{"n_head": 2, "head_dim": 64, "norm_eps": 1e-05, "qk_norm": false, "init": "uniform", "init_std_qkv": 0.0433, "init_std_up": 0.0433, "init_std_down": 0.0102, "lr": 0.00945, "lr_head": 0.0116, "schedule": "wsd", "decay_fraction": 0.881, "batch_tokens": 65536, "dataset": "wikipedia_en"}
Each number is 128 + 32 x the weight over its row's rms, rounded and kept within 0 to 255. Layers, rows and columns count from 0. The size above them is the row's rms in percent of the matrix's.

# layer 2 attention key, 128x128, rms 0.173, rows 75-101, columns 0-127
size [ 79  87  89 108  81 137  68  80  84  90  82  97  86  87  96  89  85  81  88  87  85  96  74  91  78  91  85]
[[131 102 110 107  92 138 119  54 127 139 131 161 132 127 116  87 137 221  80 136 105 181  95 115 143 129 112 158 109 167 144 105 182 101 107 120 177 133 118 124 169  82 132 107  83  94 106 130 188 122 100 149 138 157 106  69 123 141 138 152  97  67 137 126 150 148 144  61 159 137 126  96 122  84 137  89 115 149 130  89 132 144 116 120 111  58 109 110 138 159  65 149 118  66  70 106 166 143 101 161  81 107 123  79 130 137 135 193 135 132 116 128  87 112 150 113 143 146 111 111  59 163 151  57 187 156  81 173]
 [ 72  71 180 190 158 161 151 127 175  86 118 113  95 123 146 108 153 109 114  62  80  99 112 147 121 138 126 126 107 167 116 167 152 108 127 115  98 138 171 162 120 145  63 112 138 131 140  83 100 130 117 178  83 126 100 102 170  92 119 138 132 175 148 145 123 198 166 178 146  95 181 121 101 113  60  67 117 170 157 171  90 177 126 101 157 131 192  84 159  99 113 125 191 147 172 117 160 118 128 168  98 118 158  99 111 126 147 149 113 124 151 152 112 116 182 113 102 144 150 133 118 135 193  89  93  66 118 136]
 [138 121  86  80 113 114 133 129  90  89 192 110 178 139 102 173 107 203 135 167 149 124 123 156 104 116 116 161  78  76 148 119  74 147 110 162 116 104 153 119 131 132 120 101 214 135 145 145 105  95 103 171 154  82  92 152 177 171 151  97 124 104  45 155 145  49  89  97 178 210 156  93 148 131 105 198 152 134 137 140 155 140  97 194 157 122  82 130 104 142 162 121 117 161 110 185 131 132 100 123 159 167 138 118 131 104 104 146 140 122 126 125 121 166 158 135 111  91 130 133 122  84 161 135 118 127 152  71]
 [104 125 179 170 161 223 139  80 129 119  81  99 113 113 102 121 193  85 113 163  79 186 169  71 142 170 139 149  86 151  68  98  52 141 149 147 100 125 129  91 138 165 115 116  97  89 121  96 121 135 139 108  73 148 178 136 127  37 132 106 162 120 126 128 157  78 104 164 126 126 128 123 139 148 144  71 139 115  79 164 136 177 153  88  85 150 141 106 116 113 107 123 174 109 152 122 142 120 111 178 134 104 169 127 168 196 115 131 153 123 122  86 176 146 148 139 120 129 143  97 111 116 104  97 167  95  74 128]
 [119 112 133 177 104 147 103 194 109 163 182 119 117 108 123  74 132 146  94 147 112 111 117 132 124 100  98 128 181 146 104  71 114 131 128 101 138  99 122 154  42 101 133 144 125 163 123 163 149 165  90  95  91  62 119 108 155 158 101 171 138 101 143 139  99 160 187 152  88 138 175 109 126 127 135 161 150 171  92 106  77  93  97  75 136 141 173 103 126 183 115  77 153 116 155 124 126 177 107  31 146 174 128 171  84 105 111 109  88  75 138 133 107  59 115 109 179 178 138 135 133 168 129 143 131 112  96 174]
 [170  73  70  97 108 112 146 164  42 133 219  99 124 146 164 133  96 173 129 208 162 107 115 118 112 111 119 146 163 172 153 131 133 122 136 125 164 124 152 163 107 104 127 128 127 173 167 143 150  91 117 118 192 101 157 131 174 203  94 152 122 126 135 139 129 166  72 112 178  71 123 102 109  96  81 172 139 140  87  91 105  69  85 111 106 149  91 124 144 178 138 162  99 136 197 104  99 144 140 103 126 138  98 115 108 104 106 128 126 116 112  97 129 100 125 106 136 111  84 164 152 142 143 196 162 149 161 171]
 [ 82 147 130 175 111 137 175 106 194 137 118  93 153 108 128  70 114 128 197 116 121 123 184 106  63 115 135 125 121  88 133 122 185 147  82 195 141 118 192 110 141 149 142 139 153 167  65  68 141 155 152 145  67 112 151 136 123  69 130 125 155  91 126 138 110 124 204 132 131 150  78 185 133 146 144 128 100 106 132 115 155 155 197 110 132  72 179 142 112 123 108  63 183 145  87 138 138 131 137  80 137 105 162 146  89  88 100 159 133 168 135 130 183 133 152 151 135 136 150 176  60 140 126 132 126 102 138 116]
 [ 56 140 182 177 150  83 105 132 147 164 145 157 142  82 185  97 113 110 149 133 113 119 134 112  60 174  93  85 139 176  85 166 128 171 146 114  97 147 153  91 127 188 104 120 163 178 134 111 156  68 122 142 121 117 120  75 143 127  55 138 161  86 117 100  75  67 100 125 104 163 147 120 128 120 125 121 115 152 119 166 127 144 118 136 198  54 187  75 132  81 146 108 164 153  78 143  86 102  75 161 173 128  87 138 137 117 113 138 124 102 146  95 129 116  70 141 167 115  94 103  84 120 108 144 140 119 146 140]
 [ 92  87 133 145 118 164 182 110  89 128 162 152 186 118 136 146 107 136 118 122 136 100 105 109 152  88  77 129 194 145  82 146 170 118 135  76 143 142 141 152 100  84 189 107  97 165 145 200 132 110  80 133 156 119 150 190 162 190 118 157 147 129 181 115 120 110 147 154 134 117 144 164 173  66 123  92 105 118 147 196 207  89 112 128 104 118 174 179 123 113 117 154 110  68 154 136 166 147  88 124 111 116 128 144  75 111 101 119 185  88 129 115 185 119  84 139 117 111  93 138  96 155  82  80 110 151 159 157]
 [116 126 139 119 150 137 114  61 111 145  82  84  85 127 170 129 161 122 165 149 196 123  95 145 114 136 132 110 223 105 153 110 149 130  82 124 171  89 129  83 128 105  18 113 103 102 152 163 164 151  91  94 135 107 144 116 130 136 116 115  98 139  88 179 117 130 194 162  71 120 160  83 134 112 119 112 140 132 134 125 178 181 136 127 161 106 119 177 107 172 150 118 163 150  91 145 130 148 119 181 114 106 140 174 148 130  23 115 112 117 142 146 166 115  87 111 107 114 120 173 108 130  97 101 187 103 144  83]
 [ 98 149 141 159 181 138 143 151 101 126  68 193 145 132  87  76 105 168 108 119  76 120 136  98 155 105 157 121 135 125  86 103 134 148 141 134 142  94  82  94 135 142 152  86 173 142 128 154 126 154 167 143 157 143 115  98  82 115 115 164 146 130 172  54 144 147 144 111  94  73 128 118 148 174  95 195 114 228  90  94 130 164  82  86  95 173 134  67 155 131 180 151  73 164 108  98 148 116 149 146 109 102  98 169 148 162 108 128 121  64 124 157  60 173 170 128 150 141 115 134 136 107 140 134 126 188 129 147]
 [127 148 151 132 104 179 156  74 138 134  49 148  81 116  83 131 170 139 176 138 162 130 159 144 110 166 134 157 128 150 135 126 123  87 175 168  82 109 161  67 152 175 123 133 143 162  93 133 105 124 193 165  80 110 173  98  58  72 123  55 156 122  65 103 172  95 140 137 122 137 113 129 119 122 115 106 127  91 160 102 199 104 160 118 111 111 132 123 116  98  92 105 141 125  76 134 161  53 129  98 115 137 178 136 145 116 156 176  77 143 140 172 150 141 156 143  65  61 105 118  81 106 122 125 143 123 109 111]
 [ 89 144  96 130 126 139 160 135  88 134 157 186 138 115 134 103 138 104 104 159 130 140  92 137 179 112 112 171 132  92 103 134 159 114 148  88 203 174 170 126 115 203 126 103 134 124  94  72 114 101  78 147 155 132 137  85 146 149 121 143 144 145 116  83 110 132 186 110 136 103  72 117 123 154 172 107 113  61  95  95 109 138 141  20 130 159 101 133 159 190 125 158  75 113  69 130 167 117 165 179 118 103 105 115  91 155 145 127  97 135 121 106  82  96 116 133 172 128 180 133 197 115 187 130 147 105 186 146]
 [116 147 142 196 121 216 145 130 108 124 147  86 104 140 120 170  77  95 147 124 186 107 107  85 169 136 140 121 109 121 151  74 114 116 137 119  93 220 125 136 140  87  88 150 145 157 157 136 148 148 204 121 129 114  91 147  96 128 201 125 132 183 150 116 121 126 136  87 144 115  85  99 149 121 134 109 147 120 147 127 120 107  68 160  90 151 159 138 141 150 111  87 114  87  65 135 104 158  53 113 153  90  77  95 194 118 104  84 167 116 152  65 101 131 132 136 150 181 104 131 130 112 169 100 132 189 161 118]
 [131 133  80  79  85 155 145  63  93 149 168 122 169 139 139 102 156 154 120 140 192 119  96 110 114  76 131 103 123 125  96 177  98 160 103  86  62 131 128  99 145 109  97  99 118 167 172 112 146 128 150  71 145  84 126 172 165 229 135 207 184  87 113 132 131 111  99 142 137 106 120 109 137 119 158 111 159 119  40 154 112 119  76  55 164 162 134 134 152 159 174 113 131 142  97 121 124 144 136 126 123  87 103 115  78 130 103 133  90 115  90 114  90 101 106 154 115 156 178 158  76 122 125 146  98 144 139 171]
 [178 130  83  89 154 111 123 184 142 176 169 128 130 176 110 145 108 170 162  86 120 158 135 102 200 105  89 130 160 162 113 121 148 164 152 124  96 107 131  96  85 122 113 133 139 212 122 132 186  92 142  94 139  99  86 154  80 166 119 180 153 153 218  98 103 134 165 115 176  94 139 121 101 136 106 118  66 132 102  78 160  66 141 132 133 145 127 158 130 143 145 131 112 108 179 113 112 139  89 162 126 135  76 136 171 116 108 128  82 149 117 159 100 111 116 119 156 207  89 168 151 181 150 180 152 139  83 123]
 [130 118  77 122 173 127 137 134 148 135 119  76  95  74 149  79 169 127 127 161 152 125 116  95  64 147 140 108  95 153 127 142 123 139 130  91 109 137 145 171 156 191 107 109 165 141 144  91 149 127 165 137 153 144 111 109  95 115  87 189 134 139 161 103 157  75 123 142 141 101 115  87  59 159  90 130 143  83  85 123 138  75 163 173  93 127 160 154 120 128 168 188  96 147  70 101 141 141 151 187 163 159 254 157 159 162 119 156 118 140 140 143 155  72  92  83 124 156 175 122 146 149 115  90  88 165 119 137]
 [150 143 141 189 157  93  65 157 152 167 123  78 128  73 128 164 109 123 159  94 100 133 114 102 105 143 152 132 169 111  75 157 148  67 122 188  63 101 157 141  77 120  74 113 164 149 133  88 135 151 135 131 102 120 195  51  56 124  95 137 171 118 123 129 136 107 129 133  91  72 130 132 115 126 124 101 163 135 136 179 182 163  80 121 132 151  83 126 126 182 112  36 134 142 147 160 171 127 136 153 129 114 151 154 109 120  90 151 155 104 152 159 131 133 160 124 191 119  99  83 120 159  96 136 150  85 128  75]
 [159  79 135 158 124 170 123 187 120 180  75 144 122  98 144 210  84 137 129  67 130 128 123 144 144 151 150  71 146 107  97 130 171 161 104  41 129  58 118 133 171 117 108 182 134 102 126  58  97 187 122 111 131 107 148 152 197 151 112 174 113 165 144 163  94 113 138 124 117  84 139 101  74 161  95 108  93  59  94 120 114 127 148 158 119  88 136 100 161 218  99 162 133 148 157 114 150 108 141  92 132  91 126 112  76 151 147 138 127 132 118 148 120  83 142 110 159 145 124 122 131  85 112 126 105 143 171 158]
 [154 127 141 163 102 151 145 149 159  95  88 207  95 111 165  81 161  92 130 116 117 164 154 164  65 171 196  97 159 130 131 138 152 114 110 104 145 131 110  86 121 165 159  92 111 154  63 172 117 126 164 120 108 122 135 113 141 115 106 121 102 115 133 155 105 118  48 126 101 138  93  55  80 149  94 113 165 152 143  96  60  83 147 192 138  58 100 120 127 108 104  92 167  97 116 133 152 154 147 152 113 120 136 125 111 160  75 130 143 166 149 122  58  79  98 168 118 103 103 124 134 148 177 110 119  82 198 119]
 [112 101 159 100 105 101 164 139 115 135 162 101 101 123 120 139 110 126 174 113 104 111 172  69  82 141 145 117 107 114 127 116 132 115  58 143 127 163 157 105 143 130 102  69  83 157 104 125  80 127 113 135 145 122  65  75 157 108 196  78 155 139 108 122 143 100 153 141  94 208 139  76  98  99 107  92 180 109 117 115 135 162  76  49 142 133 152 206 151 124 159 123 153  83 151  83 133 132 204 141 133 118 120 150 106 137 116 130 170 136  74 173 150 149 182 128 139 175  49 146 127 159  95 128 143 148 177 148]
 [230 144 113 114 137 106  89 153 145 134 164 145 123 133  81 133 121 149 178 139 132  64 172 119 126 105 158 109 177 157 117 155 145 129  68  67 112 114 144 165 148 166 148 124 155  94 160 169 152 102 154  79 168 124  98 164 107 203 124 115 134 165 150 126  67 151 136 109 130 114  92 184 163  84  96 146 176 143  73 118 142 100 134 121 147 133 104 126  88 129 131  92  54 153 115  82 130 163 122  74 130 131 101 167  75 138 150  58  70 122 101  87 139  92 163 122 174 137 103 126 137 101  88 108 140 137 177 156]
 [134 101 134 109  92 129 181 134 108 122 137 156 111 155 157 172 123 162 237 169 106 121 104 115 181 119 129 111  79 101 128 144 106 134  84 112 205 141 110  98 125 144 163 120 133 119 135 141 131 177 134 129 204 131 111 184 172  89 150 132 199  85  67 138 154 124 126  74 117 122 104 137  98  94 152 150 175 118 167 114 124  82 113 162 125 149 104 113 133 132 162 145 180 128 152 159  72 154 179 141 147 136 114 104  76 154  26  92 129 178  91  89 165 116 173 145 125 117 144 125  98 108 136 179  95 122 122 112]
 [134 126  37  96 164 133  87 153 131 138 191 129 119 118 179 180 151 180 168 117  92 110 128 129 151  91 117 113 117 136 143 112 109 175 153 108 169  97 110 135 142 135  86 137 143 154 197  78 183 172 127 157 177 157 146 121 168 186  96 206 120  84  79  80  93 160 143  97 101 156 141 171 159 179 122 123 113 104 114 110 158 101  98 185 136  93  66 111 174 188 144 160 129 123 105 119 107 137 107 105 108 142  80 105 119 122  84 135 148  81  81 147  88  95 144 115  99 157 109 165 121 112 152 179 142 125 113 105]
 [144  91 140  75 119  77 105 132  95 136 143 168 106 141 135 125 112  93 141 143  97 169 140  93 129 180 114 121 139 170 152 114 186 153 143 164 149 118 135 174 179  55 182 103  82 115 110 121 133 111  77 112 169 166 165 134 127 143 163 148 135 150  77 106  94  87 147  91 147  88 113 149 101 117 139  99 161 128 114 114 153 148  93 125 160 106 109 165 168 184  54 121 159 130  72 148  59  95  53 126 124  83 102 110 133 135 163 108 120  91 117 163 119  91 105 140  84 216 156 104 125 100 191  89 179 155 133 131]
 [144 116  87 111 108  90 148 129 149 117 170 188 155 153  76 159  50 155 128 156 106  52 130 102 133 121  93 161 145 125 146 190 132 113 148 146 150 120 192 169 139 119 117 111  70 140 178 124 119 116 104 136 190 106 157 174  88 157  31 106 147 150 188 136 181 137 117 138 157 128 101  96 113 137 154 182 139 170 136 143 165  96 119 102 160 117 130  52 118 146 126 140  95 170 147 140 127 132 115  95 192 150  78 156 115  96 136  97 155 151  80  91 125  90 104  81 138  69 115 122 126 149 103 168 109 135 114 171]
 [161 165 109 111 117  92 136  84 148 153 143  97  90  75 171 150 171 110 124 202 156 149 149 163 159 158 169 143  97  92 175  69  88 137 126 116  82 116 148 105 144 204 151 149 115 129 158 122 125 175 101 160 164 155 132 174 147 145 110 120 158 158 135 120 112  73 127 122 157 138 152 118 188 121 120 102 152 117 152  96  80 113 188 172 122  94 132 128 152 126 170  77 133 147 123 170 165  80 106 166 123 193 114 142  93 170  90 136 176 167  82 130  91 128 145  22 107 161 160 118 105 126 170 142 168 133 115 103]]
# layer 2 attention query, 128x128, rms 0.169, rows 76-102, columns 0-127
size [ 77  83  86  81  68 105  84  82  91  86  88  81  82  90  86  86  84  85  81  89  90  83  88  79  91  83  91]
[[123 131 155 149 101 169  86  81 132 159  79 120 115 154  67 134 142 155 138 166 109 180 142 112 175 159 170 148 132 123 167  88  76 125  69 135  99 112 112 120 131 137  54 156 173 123 129  88 151 116 174  73 130 126 155 118  73 121 197  88 100 144 111 170 151 117 123  81 127  81 105 141 136  70 158 163 128 148 117 175 155  94 129 114 118 192 133 161 107 129 115  80 149 110  91 101  65 114 135 117 157  88  91 163 173 146 148 138 120 149 124 177 118 158  93 136 144 138  98  74 143 137  73 111 122 112  71  38]
 [162 153  98 156 143 107 161 146 128 109 128 137 127  90 217 103 125  51 171 168 118 116 128 144 121 159 188 155 194 170 170 125 169 122 109 100 142 164  80 140 104 154 132 158 181 159 146 112 100  93 177 170  84 116 157 164  69  98 129 128 135 173 125 146 105 200 101 136 102 115 127 132  92  42 162 110 120 124 130 117  71 104 107 131 106 153  96 149 128 112 106  84 172 144 134 155 150 119 103 113 108 143 139 180 125 135 118 154  36 124 162 185  90 166 128 124  79 135 108  81 163 136 155 147 107 148 114 168]
 [141 126 148 153 120  93 134  88 113 161  98 174 155 139 109 142 137 116  97 142 107 165 155 187 116 190 116  81  70 130 134 142 110 134  91  36 102 145 145 109 125 130 154 163 110 110  65 129  82 106 118 168  95 131 157 136  60 105  92  68  90 149 151 137 150 127 129 146  86 112 158 168 123 166 162  75 112 116 136 112 151 189 133 143 187 122 137 153  83 136  99  90 143 153 121 155 139 115 182 131 136 161 161 211 129 153 180 154  67 102 169 178 130 126 141 109 165 136 137  58 107 118 106  79  75 100 135  89]
 [ 88 174 141 149 127 102 130 101 145 156 139 168 111 133 130 245 131 117 124 132 109 112 180  87 171 179 155  55 124 144 168  69 150 111  93 143 105 121 104 151 115 101 153  94  85 128  74  82 107 101 133 122  86 151 106 128 110 104 101 109 134 163 143 106 143 132 104 182 119 159  39 138 171 137  89 121  38 126 185  92  84 162 148 154 126 153 148  80 129 131 145 107  98 107 141 121 136 118 124 161 119 111 164 164  84 128 124 178 152 159 168 118 190 139 152  97  86  98 138 130 160 104 143 133  73  81 141 126]
 [153  70 103  52 141 104 142 148 141 166 123 126 164 121 132 167 104 142  81 105 145 202  95 202 154 112  83 135 100 118 129 190 125 154 160  55 120  69 122 147 105  58 148  88 146 120 131 149 132 117 105 159 165 123 114 126 101 158 185 125  69 135 140 203  87 111 177 106 151 123 191 144 201 177 116  91 154  99 135  73 120  83 121 169 168 153 138 122 129 129 136 135 110 152 128 142 120  99 126 182 126 106 125 119 110  99 133 157 103 125 138 188 137 112 119  65 139 181 120 119 114 148 107 144 132 187 113 137]
 [137  89  98  66 115 134 113 175 127  55 165 108  92 157 132  98  99 185 125 148 203 189 101  84 143 119 120 137  77 153 158 127  73 138 131 120  94 157 150 194 123 172  71 132 150 119 127 121 137  93 120 105 184 117 122 155 137 193 108 195 132 158  99  93 107  83 118 146 147 111 147  94 176 117 113 176 154 104 101 135 130  83 117 103 159 138 127  66 151 169 163 162  78  89 157  98 111 161 127 142  58 150 103  63 146 121 129 145 135 105  79 164 108 122 111 108 112 178  86 169 117 108 111 141 112 148 135 163]
 [125 149  82 141 173 166 179 122 144 112  78 160 103  97 157 168 198  82 121 135 124 113  40 115 148  81 106 129 114 130 132  75 139 155  55  89 141 125 121 162 119 168 109 138 110 152 128  75 145 104  98  64  71 128 126 110 119 119 112 216 111 144 166 150 125 182 125 151 144 115 130  68 148 114 142 115  98 109 133 105  69 196 148 122 200 111  91 127 110 180 109 155 154 120  56 135  85  77 128 150 110 112 150  90 120 125 169 119 103 133 110 157 162 107 143  94 155 122  98  97 149 178 133 154 143 102 109 147]
 [183 126  99 104  72 114 103 107 153 197  93 147  86 134 155 101 213 172  99  82 130 104 209  86  83 131  95  59  73 122 131 133 131 180 124 115 113 112 170 159 177 166 116 203 138 111  90  84 119 200  59 115 121 131 164 149  95  91 135  76 116 113 113 157 121  73 108  90 111 130 112  76 117 109 126 100 122 118  88 143  80 108 160 122 149 121 150 150 107 157  87 160 144 127 161 148 140 129 143 142 148 142 108 143 140 158 115 136  93 120 145  92  99 131 144 117 129 161 149 141 143 145 124 184  97  73  72 119]
 [116 110 118  88 110 119 167 133 123 129 136 100 131 145 108  92 127 160  82  56 129 145 127 163 154 142 146 142 132 148 114 103 134 115 157  88  74 123  42 112  51 161 168 180 123 162  89 101  77 112 109 108 127 156 110  97 139  94 102 103  97 118 151  99 106 136 144 102 143 211  85 171 107 192 168 114 106  52 114 110 126 134 106 123  93 132 180 171 181 137 111  98  87 108 150  90 146  80 188  81  96 146 114 132 111 173 111 189 105 157 118  73 115 144 131 112 149 134 132 132 143 149 122 162  66  78  81 156]
 [133  56 138 132 149 120 128 147 141  89 183 152 152 174 144 121 122 107 187 122 115 125 150 142 183 117 134 157 118 127 108 112  79 149 124 102 177 153 169 136 141 146 145  82 115 145  95 131 173 134  94 109 108 108  41 105 136 131 122 191 151  86  98 134 104 109 143 208 121 175  94 145 138 172 143  81 114 139 131 147 101 163 197 148 105 123  93 157  75  63 122 129 186  99 150 147  91  97  83  87 120 171  98 160  88 121 144 118 161 215 143  83 155 117 114 169  73 175 145 110 146 114  96 100  91 133 160 119]
 [102 133  60 111  98  36 166 139 123  61 126  88 161 114  85  45  61 121 131 125 149 160  80 125 111  90 134  77 144 145 106  82 117 171 128  99 122 140 204 176  78  94  74 105 142 119 127 133 143  94 125 120 139 125  94 166 150 146 123 167 164 169 110 120 116 154 109  79 130 107  83 139 149 144 157 128 130 163 136 149  93 125  95 133 129  80 179 156 155 122 135  87 137 151 115 119 185 206  95 107 132  92 110  89 142  72  87 145 121 140  80 144 132  88 147 145 125 128 144 173 127 139 164 187  94 152 124 117]
 [103  87 163 130 146 176 108 118 142 145 112 147 131 114 140 156 117 178 173 156 126 129 144 137 145 150 178 106 107  83 170 111 120 109 104 177  81 105 109  46  90 140 167 173  66  81 106 139 203 136 144 165 102 133 127 123 111 111 152 129 123 140 141 185 130 117 152 143  95 137 106 106 147 107  46  82 124 168  77 119 140 187 120 194 128 104 110 138 147  74  85  55 130 107 123  78 102 120 102 120 115 137 105 112 137 128 119 138 124 137 144 111 142  69  80 103 100 162 163 109 108 136 132  27 129 125 126  48]
 [171 169  77 128 204 131  95 132 127 126  74  97  63 161 116 115 121 144 160 149 140 117 135 184  73 167 132  79 102 125 124 135 144 106 111  86 175  88 169 148 114 146 148  62 127 137 127 156 153 148  92 133 112 170 155  87 102  92  80 127 163 123 145  99 145 133 165 139 179 201 204 103 151 112 117 139 124  80 159 126 165 152 143  95  74 131 117 174  87  87 169 168 107  94 135 129 171 131 101 143 115 132 139 200 164 176 108 155  89 156 119  91 141  94 149 112 136 111 162 148  72 130 131 181 149  76 122 106]
 [125 140 129 149 164 148 114 152 155 186  87  77  88 137 140 114 139  87 152 138 104 157 155 110 148 128 145 108 149 150 166  74 168  93  78 100 112 147 119 201 145  64 106 170  97 163 154 147 108 152 205 119 108 133  74 134  55 115 124 104 109 179 143 166 144 149 166 125 107 134 114 172 137 162 102 132 118 105 165 213 156 175 172 180  85  85 136 144 134 153 106  96 129  68 137 160 109  80 153 173 108 121 116 124 122 137  98 109 122  97 126 142 158 159 106 104 163 151 122  80 187 142 203 140 148  89  92 120]
 [ 78 126 150  91 139 100 143 138 142  90  79 133 119 129 151 118 138 119 114 142 138 132 142 157  97 126  98 101  98 111  98 147  77  79 147 125  90  63  76  67 143 166 140 129 105  69 181 198 138 166  89  75 111 128 167 126 127 102 111 136 160 130  90 112 155 129 102 171 101 116 144  91 104 108 152 109 103 124 212 157 112 151 162 140 138  99 139 131 102 128  77 133 118 134  77 116 177 160 171 147 194 120  91 134 138  87 194 130 148 183 188 130 178  93 135 147 211 150 127 106  81 126 179 134 126  97 134  67]
 [157  82 122 160 173  82 104 130 138  71 136 138 156  87  95 144  99 156 136 143 101 158 106 105 191 107 147 165 116 114 129 161 118 121 129 128 106  72 124 147 175 108 138 156 110  79 122 127  75 103 101 115 111  42 121  97 122 161 111 154 127  98 158 142 131  97 166 152 137 168 129 162 136 117 125  20 143 128 109 172 110 146  71  68 138 154 112 162 173  83 119 107 146 132 113 156  97 201 126 150  95 111 133 164 137 126 223  99 122 145  74 119  97 133 132 137 122 170  98 120 174 185 146 154 189  82 100 128]
 [106 133 149 131 147 159 169 159 136 121 169 157 168 179  96 106 121 148 124 154  89 140 147 161 100 151 108 117 127  80 141 157  76 177 126  56  76 149 116 133 150 172  69 121 158 161  97 118  79  59 133 184 142  97 116 137 125  84 159 137 112 171 110 115 113 139 104 171 181 203 124 111 184 223 144 110 141 121 101 150 124 121 133  83 147 136 138 106 161 152 132 142 144  87 163 109  69 160 125  57 130  89 138 135 186 192 138 156 126 141 204 148 149 100 122 125 103 131 111 136  88 150 164 161 108 149 103 112]
 [115 144 131 138 106 141 143 131 119 116 135 108 125 139 110 182 125 160  94 185 137  80 203 110 129 109  95  78  84 183  83  93  79  88 155 122 108 162 159 105 113 117  95 152 130 110 122 127 187 165 173 103 133 151 131  67 120 105 151  95  95  91 165 162 115 131 168 152 134 139 115  77 223 184 107 131 188 181 127  94 158 111  93  53 102 123 135 202 166 122 102 139 179 159 154 126 117  88 116 125 156 148 161 106 146 190 126 151 158 122 108  92 137 137 111 137 149 187 122 129  71 169  98 141 171 129 116 122]
 [122  84 114  93 141 142 138 120  63 109 137  33 167 142 124 188  94 169 163 173  66 123  48 110 166  99  70 150  82 153 119 112 168 136  84 138 109 149 124 145  86  89 137 128 133 126 131 132 155 157  82 138 185 191 124 160 150  94 172 128  97 119 107  95 109 133 118 134 199 117 114 161 118  79 160  93 157 119 132 110  90 114 111  68 158 140  88  94 152  72 118 135 154 154 130 169 167 115  79 141 125 105 137 102  81 145  95 108 119 135 150 117 170 145  81  86 119 145 145 158 122 160 197 151 148 143 100 153]
 [ 89 131 113 176 143 132 131 108  92  81 141 115 113 137 120  71 123 161 158 154 175 184 131 127 169 152 132 151 123 172  91 119 104  98 148  98 100  74  82 143 118 166 133  74 190 153 156 143 205  90 112  94 139  61 131 128  82 116 154 155 148  67 208 120 119 111 112  71  94 147 136  97 120 137 165 147 117  87 109 140 123  92 118 184 118 146 132  77 157  81 144 130  99 134 222 159 138 144  98 121 154 129  61 133 149 160 123  95 104 100 151 169 163 147  96 128 127 118 164 145 194 158  85 170 114 124 116 122]
 [140  90 195 105 154  44 176 103 120 139  96 122 138  90 139 128 128 138 110 119 129 117 167 107 103 192 126 170 102 126 162 121  85 122 171 143 159 146 102 140 129 125 115  73 152 167 100 105 132 181 121 149 134 109 128 131  92  90 139 108 168 110 165 162 157 168 165 130 134 129 125 165  94 168  99 124 132 187 184 125 142 196 154 125  66 134 113  99 153 149 109  96 118 106 170 132 139  58  72 140 109 101 162  93 190 129 196 210 127  79 169 102 153 119 106 119 169 124 159 137  78 166 104 110 148 114  99 183]
 [153 149 111 164 146 174  65 124 142 133 112  65 138 177  68 121 113 121 117 130 123 142 150 120 168 162 142 143 164 113 127 155 147 132 127 109 122 161 142 126  96  80 172  75 164 109  90 195 116 152 128  88 131 186  99 161 179  89 119 159 115 144 168 130 105 150 162  72 134  93  76 125 131  98  80 109  89 190 135  95 175 138 133 134 138 165 126 162 115 125  76 130 115 137 154  81 209 118 197 128 100 158 152 148 174  67 112 124 145  74 173 167 120 161 124 149 134  81 159 119 188 169  88 135 110  83 109 139]
 [110 128 159 170  94 160 118 161 153 148  90 156 173 145 153 122 176  74 117 143 101 154 130 113 140 168 164 119 113 141 113 162 144 105 121 109 111 140 119 169  77 154 110 188 110 116 104 191 144 144 128 159 108 100 119 123 118 113 137 140 137 165 176 180 105 145  99 146  93 163 117 125 105  88 112 160  80 134 183 102 173 119 184  93 155 134  78 185 125 126 135 110 133 163 156 117 114 113 156  86 172 119 220 174 148 157 180 115 134 161 194 104 162 138  99 118 174  73 103  72  83 122  61 101 149  51 153 149]
 [156 109 127 118  56 196 124 148  87 212  99 112 206 122 193 114 186 184 137 131 223 118 163 143 188 118 131 107 166 144 141  97 156 107  86 125 124  95 126  70 121 165 162 134  87 121 155 105 129 114 139 166 101 149 132 121  89  89 113 119 105 111 120 138 122 171 129  75 151  89 127  84 120 124 120 115 168 121 148  92 114  95 111 123 126  46 112 167  94 105 151 112 140 130 125 138 128 127 141 136  98  72 138 158 145 176 141 106 148 176 130  68 159 115 150  72 164  65 132 110  95 149  81 129 124 139 143 140]
 [ 64 145 148 159  87 123 126 143 124 143 105 126 108  52 143 126 177 119 139 118  96 155 188 159 120 126  97  61  94 102 156 135  86 163 100 201 123 101 167 100 122 130 161  77 177 123  75  83 127 119  87 143 112 124 131 164 145 101 126 148 114 110 162 119 154 126 134 128 142  81 185 129 111 163  87  95  78 125  93 167 103 192 179 124 136 197 184 193 119 131  73 122 144 138 143  85 112 129  74  95  83 127 143  79 157 140 132 167  84  74 149 169 124 144 132 115  91 128  72 111  94 149  99  98 143 131 102 122]
 [ 78  61 145 119 122 141 143 188  92  78 116  67 158 121 110 168  99 104 107 107 116 144 144  67 107 109 114 141 123 169 136 132 216 157 120 129 121  70 106 159  60  77 109 173  88 105 108 192 139  99 155 126 102 121 117 123  98 161 123  92 143 132 131 147 110 166 132 150 125  81 149 140 107 120  82 122 156  65 128 181 112  96 110  94  91  73 131 140 140 110  94 150  68 136  84 127 150 157 154 123 128 119 156 151 153  95 194  96  49 104 133 125 162 106 176 182 150 124 152 167 146 176  89 116 145 164 123 142]
 [138 121 144  92 177 133 110 113 127 156 128  99 151 104  80 119 120  97 180 142  98 132 149 162 171 142 128  76 130 176 145 141 143 151  97 128 187 123 121  94  72 142  93 170 110 116  82 124  96 127 161 144 109 139 103  47 104  84  97 128 155 149  77 119 173  51 135 159 108 156 188 131 151 140 110  86 171 114 104 164 115 167  80 143 154 109 157 106 129  99 200 123 199 132  98 211 170 132  91 118 158  61 191 110 102 119 157 152 113 134 137 146 111 136 180 145 116 135 128 142  89 100 125 112  52 124 151 143]]